From a checkpoint of a small transformer trained on Wikipedia.
Size: width 128, 4 heads of 32 (1 for keys and values), MLP 320 SwiGLU, vocabulary 32000.
Architecture: RMSNorm before each block, rotary positions, tied embeddings.
Training: a variant of SOAP for these matrices, 413M tokens, 1934 steps.
Each number is 128 + 32 x the weight over its row's rms, rounded and kept within 0 to 255. Layers, rows and columns count from 0. The size above them is the row's rms in percent of the matrix's.

# layer 4 MLP down (transposed), 320x128, rms 0.14, rows 228-236, columns 0-127
size [ 89  69  91 109  86 102 125  66 123]
[[144 167  97 146 124  68 141 169 149 148 136 125 116 122 175 130  76 125 105 143 138 176  84  96 161 162 126 151  68 131 123 141  94 108 136 122 176 132 142 142 162 164 120 128 107 140 143 121  98 160 164 121 135 137  58 115 131 119 122  96 130 140 117  23 113 101 129 192 153 164 149 134  53  86 178 103 151 106 119 201  94 101 122 133 139 129 116 147 141 149 150 117 163 128 140 106 126  73 173 157 108 143 139 154 111  88 123 195 209 143 106 164 107 136 134 138 139 194 117 108 141 140 103 144 117 141 254 130]
 [202 154 130 105 150 130 164 104 109 112  55 142  89  76 158 107  68  75 124 169 148 174 114 151 141 155  47  97  64 180 183 139 170 155  87  98 132 149  79 109 172  66 119 145 222 152  86 139 155 105 131 130 118 167 102 129 105 135  76 145 138 133 156 100  95 117 136 168 118 134 167 130 129 141 171 129 151 183 129 133 157  82 136  96 108 111 122  67 123  99 142 111 133 123 154 127 153  77 117 105  76 116 133 114 112  93 148 146 156 164 137  93  71 127 161 119 103 163 116 158 137 109 127  86 122  76 152 141]
 [144  81 142 142 118 133 140 122 122  91 123 147  68 125 138 102 109 146 146 113 133 120 158 111 131 180  87 192 115 149 165 166  94  84 102  87 190 109  91 149  90 118 201 106 135  95  78 194 155  91 168 163 103 119 104 182 136  93 133 153 131 156 137 131 130 116 136 139 129  99 179 145  94 202 128  90  98 135 126 176 133 134 138 105 187 124 120  36 103 122 105 127 140 148 132 146 107  59  56  62 110 173  88 122 134 108 145 112 183 131 109 169 127  91 122 106 142  62 123 108 151 116 137 192  88 130 112 143]
 [109 158 150 160  68  90 171 114 119  72  96 114 123 146 109 126  97 131 127 118 145 146  77 133  89 130 118 173 142 168 110 195 131 107 164 131 190  74 140 153 126  96 123 108 117 108 147 131 152 189 171 118 110 176 121 149 117  99 179 158 150 153  97  82 129 143 153 126 105 153 116 137 102 110 138 130 128  87 115 158 103 120 157 131 133  91 138 187  96 172 137 123 101  91 165  60 105 101 117  93  73 136 146  74 217 115  87 122 112 127 108 172 129 130 105 187 134  64 162 141 100  89 102 146 142 192  48  68]
 [187 100  75 100 127 127 159 119 185 122  56 158  71  83 126  85 154 139 164 104 131  92 119 126  85 134 149 130 118 111 115 112 132 174  81 136 101 126 141  75 142 142 126 180 193 176 149  40 180  68 101 142 101 178 110  98 114 131 130 153 127 143 117 121 127 105 133  67 161 100 192 113 175  98 117  99 137  99  96 123 150 117 128  85 141 162 114  94 131 200 156 127 142 152 117  76 162 121 144 207  49 137 149 127 128 125 127 155 107 104 169 114 131 125 171 110  84 103 100 127 159 101  91 100 112 112 132 145]
 [122 180 144 168  73 136 165 105 121 105 149 143 184 127 148  98 135 107 125  93  89 113 123 221 124 112 106 106 109 127  71 130 172 175 156 142 109 115  87  83 102 112 109 127 138  28 151  78 156 144 200  99 137 145  72 129 133 138 114 123 149 163 141 152 130  59 203  77 108 143 123 126 130 116  93 144 135 170 157 121 157  69  67 146 150 147 158 109 157 143 125 158 115 127 138 163 123 108 151  98 110  73 158 146 180 135 164 142 151 150 102 121 174 105  79 104 139 102  88 106 172 103 165 155  90  86 142 162]
 [121  95 122 139  93 171 162 142 114 156 114 171 114  88 155 116  73  94 143 106 128  75 161 135 146 121 103 144 131 144 113 125 100 153 151 111 169 100 172 129 129 105 164 182 156 161  56  71 137  56 187 193 148 110 130 127 172  60 123 169 136 101 151 155 134 167 126 140  90 120 149 119  87 119 122 121 118  91 153  91 119 197  98 160 103 123 131 106  75 130  94 125 162 162 161 131 144 163 178 164 162  61  70 119 134  87  70 137 123 176 133 122 153  94 163  68 100 154 130 158 107 126  78 140 123 142 151 194]
 [165 128 113 125 147 105 167 179 154 134  91 125 121  84 151 108  55 103 145  89 122 183 188 150  94 127  95 122  70 126 156 123  90 172 121 114  98 106  87 101 133  79  80 178 156 141 113 161 175 133 105 142 103 140 105  77  81 153  98 114 153 106 201  76  71 115 104 165  69 119 151  91 132 144 114 126 100 141 135 130 122  70 138 119 153 103 142  72 109 134  93  81 158  91 128 127 146 129 152  98  70  69  91  89  80  43 152 148 130 151 134  85 122 148 146  99  99 113 109 144 136 112 123 113  93  75 177 134]
 [150 154 110 141  41  98 183 139  58  41 110  99 128 151 126 143 136 144 109  97 132 111 106 121 137  97 122 151  80 118 119 138 130 113 133 137 135 122  98 180 178 114 149 132 155 117  86 184 128 107 106 136  90  91 119  97  66 167  72 120 157 187 126 132 144  84  95 163  72 180 147  80  79 128 111 168 140 105 154 147  85 121 124 122 178 112 116 116 121 135  92  81 147 133 192 145 149 110 106 143  82 172  85 115 137  70 136 164 113 178 115 136 104 120  85 146 131 176 103  76 106 114 105 122  64 129 188  99]]
# layer 4 MLP gate, 320x128, rms 0.146, rows 229-236, columns 0-127
size [ 84  98 107  93  94 117  89  90]
[[ 88  79 125 124  96 111  78  73  96 217 178 127 140  75 123 124 118 115 133 168 198  82  98  71 112 122 137 108 168 123 139 154 140 133 157  68 155 135 145 196 121 137 111  79 103 117 180 122 131 150 132 112 177 152 159 158 136 158 139 129 183 157  92 115 162 156 179 118 126 102  76 138 103 163 120 126 121 109  76 104 154 116 105 153 142 182 101 130 157 110 166 139  86  97 133 143 105 112 150 157 178 105  93 156 158  88 130 114 167 123 203 133 117 181 124 123 109 154 184 119 149 199 116  90 124 166  96  89]
 [ 94 176 138 136 125  82 151  83 148 158 144  61 109 196 161 129 108 148 108 123 100  98 158 128  64 165 113 156 188 131 111  89  91 142  51 128 144 118 130  55  94 122 142 110 147  89 104 156 153 149 151 116 135  96  94 101 153 165 101 160  95 159 153  71 109  93 159 102 115 137 122  66 134 156 144 125  72 154 138 106 126 105 159  79 103 134 132 128  75 132 145 144  68 142 104 143 114  95 100 141 133 100 112 155 109 134  67  99 138 123  88 201 104  99 100  96 173  84 140 167 109 107 199 162 176  89 157 152]
 [172 128 172  83 122 189 115 117 141 132 210 159 196 106  59 157 164  93 138 153 177  63 167  88 124 171 171 147 119  83 133 180 101 115 108 193 133 117 133 139  85 134 145 123 162  71 112 170 131 148  77 153 131 131  93 142 119  94 155 144 122 140 121 148 142 160  55 120 145 108 156 105 129 132 173 179 160  99 125 146 107 125 118 160 183 140 113 158 175  97 107 137 135 105 110 109 121 164 165 139 135  76 144 125  99 152 110 154 158  85 208 169 136  94  96 152 181 114 154 119 138 124 144 183 103 152 125 171]
 [120 169 101 125 125 114  89 140 201  92 164 135 124 196 108 176 104 100  97 156 115 103 193 161 143  88  93  75 136 143 119 180 119 136 166 116 149  74 123  81 150  87 189 120 114 135 155 123 126 126 112 116  89 116 130 194 137 105 105 112 154 165 149 123 128 198 147 143 146 108 146  77 104 159 169 108 160 187 149  90 104  64 119 135 156 160  88 143  71 151  70 154 139 120 101 119 104 137 116  83  66 132 160 166  68 132 118 141 111 110 101 174 106 198  96 105 137 131 127 168 152 151 138 167 153 114 182  98]
 [130 208  86 110 122 167  86 134  99 124 171  92 115  93 119  59 138 122 121 102 142  94  63 162  99 168 102 138  92 124 132  89 161 115  89  72 112 128 161 130 142 152 110 142 137 139  93 173 107 161 199 141 126 149  91 108  84 155 173 131 111 140  80 134 176 138 126 128  95 132 101 159  83 103  94 118 109 141 148 132 166 149 170 114 164 136 164  97  86 136 170  79  87  93 180 112 106 158  62 143 124 157  79 131 180 145 151 110 139 155 104 189  98  89 116 170 112 112 140 100 107 137  77 221 119 158 109 142]
 [120 105 105 162 131 174  91 124 105 153  83 107 124 109 114  86 135 152  38 151 125  97 144  92 151 104 126 107 145 114 125 130 175 127 122 110 111 166 175 133 180 174 142  74 152 134  88  92 129 124 143 101 130  59 128 139 133 118 142 130 102  69 114 168 119 125 127 153 130  65 129  77 163 166 110 158 131 139 135  70 109  98 148 182 122  95 186 104 184 181 159 144 110 133  79  98 187 183 109  55 186  55 154 110 156 133  91  68 114 123 121  79  86  86 136 125 167 156 105 102 120  97  99 156 116 131 140 123]
 [124 110 108 123 177  87 165 121  87 191 160 159 172  73 137 154 106 116 146 127 116  94 189  39 157  75 122  98 113 117  72 161 142 111 105  99 132  93 134  96 149 120 123 144 118 152 142 178 202 129 138  89 194 122 145 144 126 175 124 162 153 115 145  98 149 196  97 123 108  80  96  83 103 127  87 124 124 137 125 208 103 121 129 124 130 100 125 117 100 126 115 179  97 110  49 120 130 158 113 139 167 171 163 140 114  85  67  93 111  77 130 136 163 108 109  98  95  81 129 106 111 146 137 105 121 147  76  79]
 [127 125  80 120 170 120  88 162  63  80 122  78 136 116 131  68 162  71 122  66 164  83 134 141 126 146 165 130 132  87 164 127 185 181 149 159 106 102 117 123  82 112 102 154 127 102 105 175 141 117 101 120 124 135 158  84 131  80 125 104 123 138 152 149 116 113 129 116 149 105 146 157  99  79 174 129 143 172 144 108 132 153 139 108 174 175 110 141 159  32 142 123 100  95 175 109 145 118 121 115  90 106 163 102  78 170 139 141  74  60 146 173  78 174 152  76 115 125 128  82 143 117 169 165 160 184  80 131]]
# layer 4 MLP up, 320x128, rms 0.154, rows 229-236, columns 0-127
size [ 97  86 102  94  99 116  96 102]
[[147 129 177 147 117 106 122 133 123 181 115 111  88  41 130  90 116 122 149 190 162 146 112 118 124 137  64 124 101 168 145 111 179 195 177 127 108 141 105 133  74 108 132  85 194 183 120 135 126 120 147 101 146 173 151  89 140 175  81 143 129 107 107 100 133 102 168 144 157  97 144  85  91 152 156 125 130 142 109 122 122  76 154 168 117 115 130 112 139  78 188 125 138  65 181 123 127 116 109 130 122 135 113 171 149  92 189 108 132 195 165  84  74 154 191 122  93 140  99 109 114 139 103  75 172 124 187 140]
 [171  94  73 139 160 110 152 157 129 130 139 138 156 106 128 120 123 122 199 120 158 156 163 135 131  92 137 114 112  92 119 174 166 134 108 126 128  98 108 155 159 160 102 108 140 154 124 128  84 211 103 163  96 123 102 155  79 128 164 112 154 101 190 119 177 161 145 102 103 161 124 100  95  98  84 136 170  71 210 152 126 177 167 147 188 141 100  79 142 157 119 118 110  98  80  84  79 119 139 161  77 190 170 184  89  75 156 112 128 123 140 125 118 189 148 153 170 183  92 123  83 117 151 106 125 118 144 152]
 [ 97  80 136 139  93 155 102  84  85 224 159 105 151  87  86 124 166 150 129 111 198 124 197 123 133 123 123 126 151 140 161  94 121 116  99 128 111 109 114 119 103  99 115 152 134 152  80 149 144  52 172  88 112  96 149 168 163 110 109 177 172 114 128 129  91 153 124  99  84 132 121 131  99 129 139 110 129 105 104 150 122 139 132 130 152 119 107 176 101 113 142 141 174 127 124 153 151 122 108 163  94 136  80 164  92 100 100 144 133 117  73 201  39 121 169 182 131 172 159 163 118  83 191 195 159 131 136 176]
 [104 180 105 123 127 102 161 141 124 151  60  83 163  72 132 115  91 161 137  98 129  99  89 116  80 192 176 118 150  88 135  76 135 107 122 156 158  99 162 162 128 198  97 151  84 129 100 127 158 148  67 147  76  98 172 132 150 169 170 203 131  98 117 143 127 141 111 116 114 153 116 201 142 102 147 122 137 128 162 192 155 147 134 119 129 164 167 119 120 124 156 161  54 144 133 142 157 203 144 151 165 149 132  97 214 116 127  84 132 171 125 126 112  97  96 121 132 111  97 148 127 129 102 163 142  89  74 139]
 [ 92 136  80 130 111 157  99 139 150  69  93  84 175 126  97 154 142 103 154 158  96 100 122  52 132 124 139  99 139 108 179 130  91 154 156 113 162 100 135 168 108 102 172 149 105 148 162 152 132 164  72  40  58 118 137 158 169 133 150 119  78 160 163 146 104 181 117 182 139 150 120 143 127 116 190 137 139  95 147  68  58 105  55 119 163 165  90 141 146 174 172  73 123 145 191 139 107 140 137 144 124 185 153 144 120 111 133 134 164 145 107 125 116 122 111  99 134 136 165  90 127 156 133 127 192 160 124 151]
 [196 104 112 161 155 101 178 157 107  84 168 113 148  94  86 178 163 106 192 120 157 111 146 136  56 141 144 175 145 102 146  95 138 118  85 116 117 112  97 112  86 114 121 164  99 148 143 145 125 118 150 159 129 157 101 104  64 106  92  85 159 170 106  95 145  77 195 136 102  84  82 153 164 121 138 101 130  96 109 166 139  66 124 124 115 122 148 147 104 140 132  95 159 131  77 143 145  78  97 168  40 192  99 132 124 129 131 138  78 128  76 122 125 105 123 119 172 114 175 144 164 198 158 145 156 119  80 152]
 [ 73  94  87 135 153 106 144  85 159 140 150 107 125 120 144 171 116 137 210 125 106 151 223  45 129 106  77 172  97 142 113 101 121 126  48  85 139 170  60 123 100 112 125 140 124 155 170 194 159 148 132 122 101  94 126 105 160 159 118 106 155  98 196  98 156 131 127 144 122  95 156  91  79 124  89 150 127 155 133 172  96 100 139 166 149 152 131 154 145 136 111  90 101 136  51 137 137 160 152 145 138 122 118 119 165 112 117  80  86 106 188 110 130 143 127  81 118  90 118 135 114 156 149  69 103 172 155 137]
 [105 119 139 137  37 108 162 113 100  86 138 143 118 141 149 139 176 152 142  96  94 107  59 135  99 112 120 129  90 164 105 124 132 144 213 137 146 145 128 137 134 124 143 156  96 139 119 146  78 143  99 201 129 107  77 174 161 136 102 165 127 138 129 124 114 158 185 110  96 172 104 107 166 114 111 111  74 147 192 157 114  80  82 132  96 130 139 121  68 195  87 116 133 112 147 153 143 136  83 167  66 169 129 111 140  87 111 181 209 130 124 155 132  99 125 157 174 141 185 146 164 117 118  60 104 138 142 103]]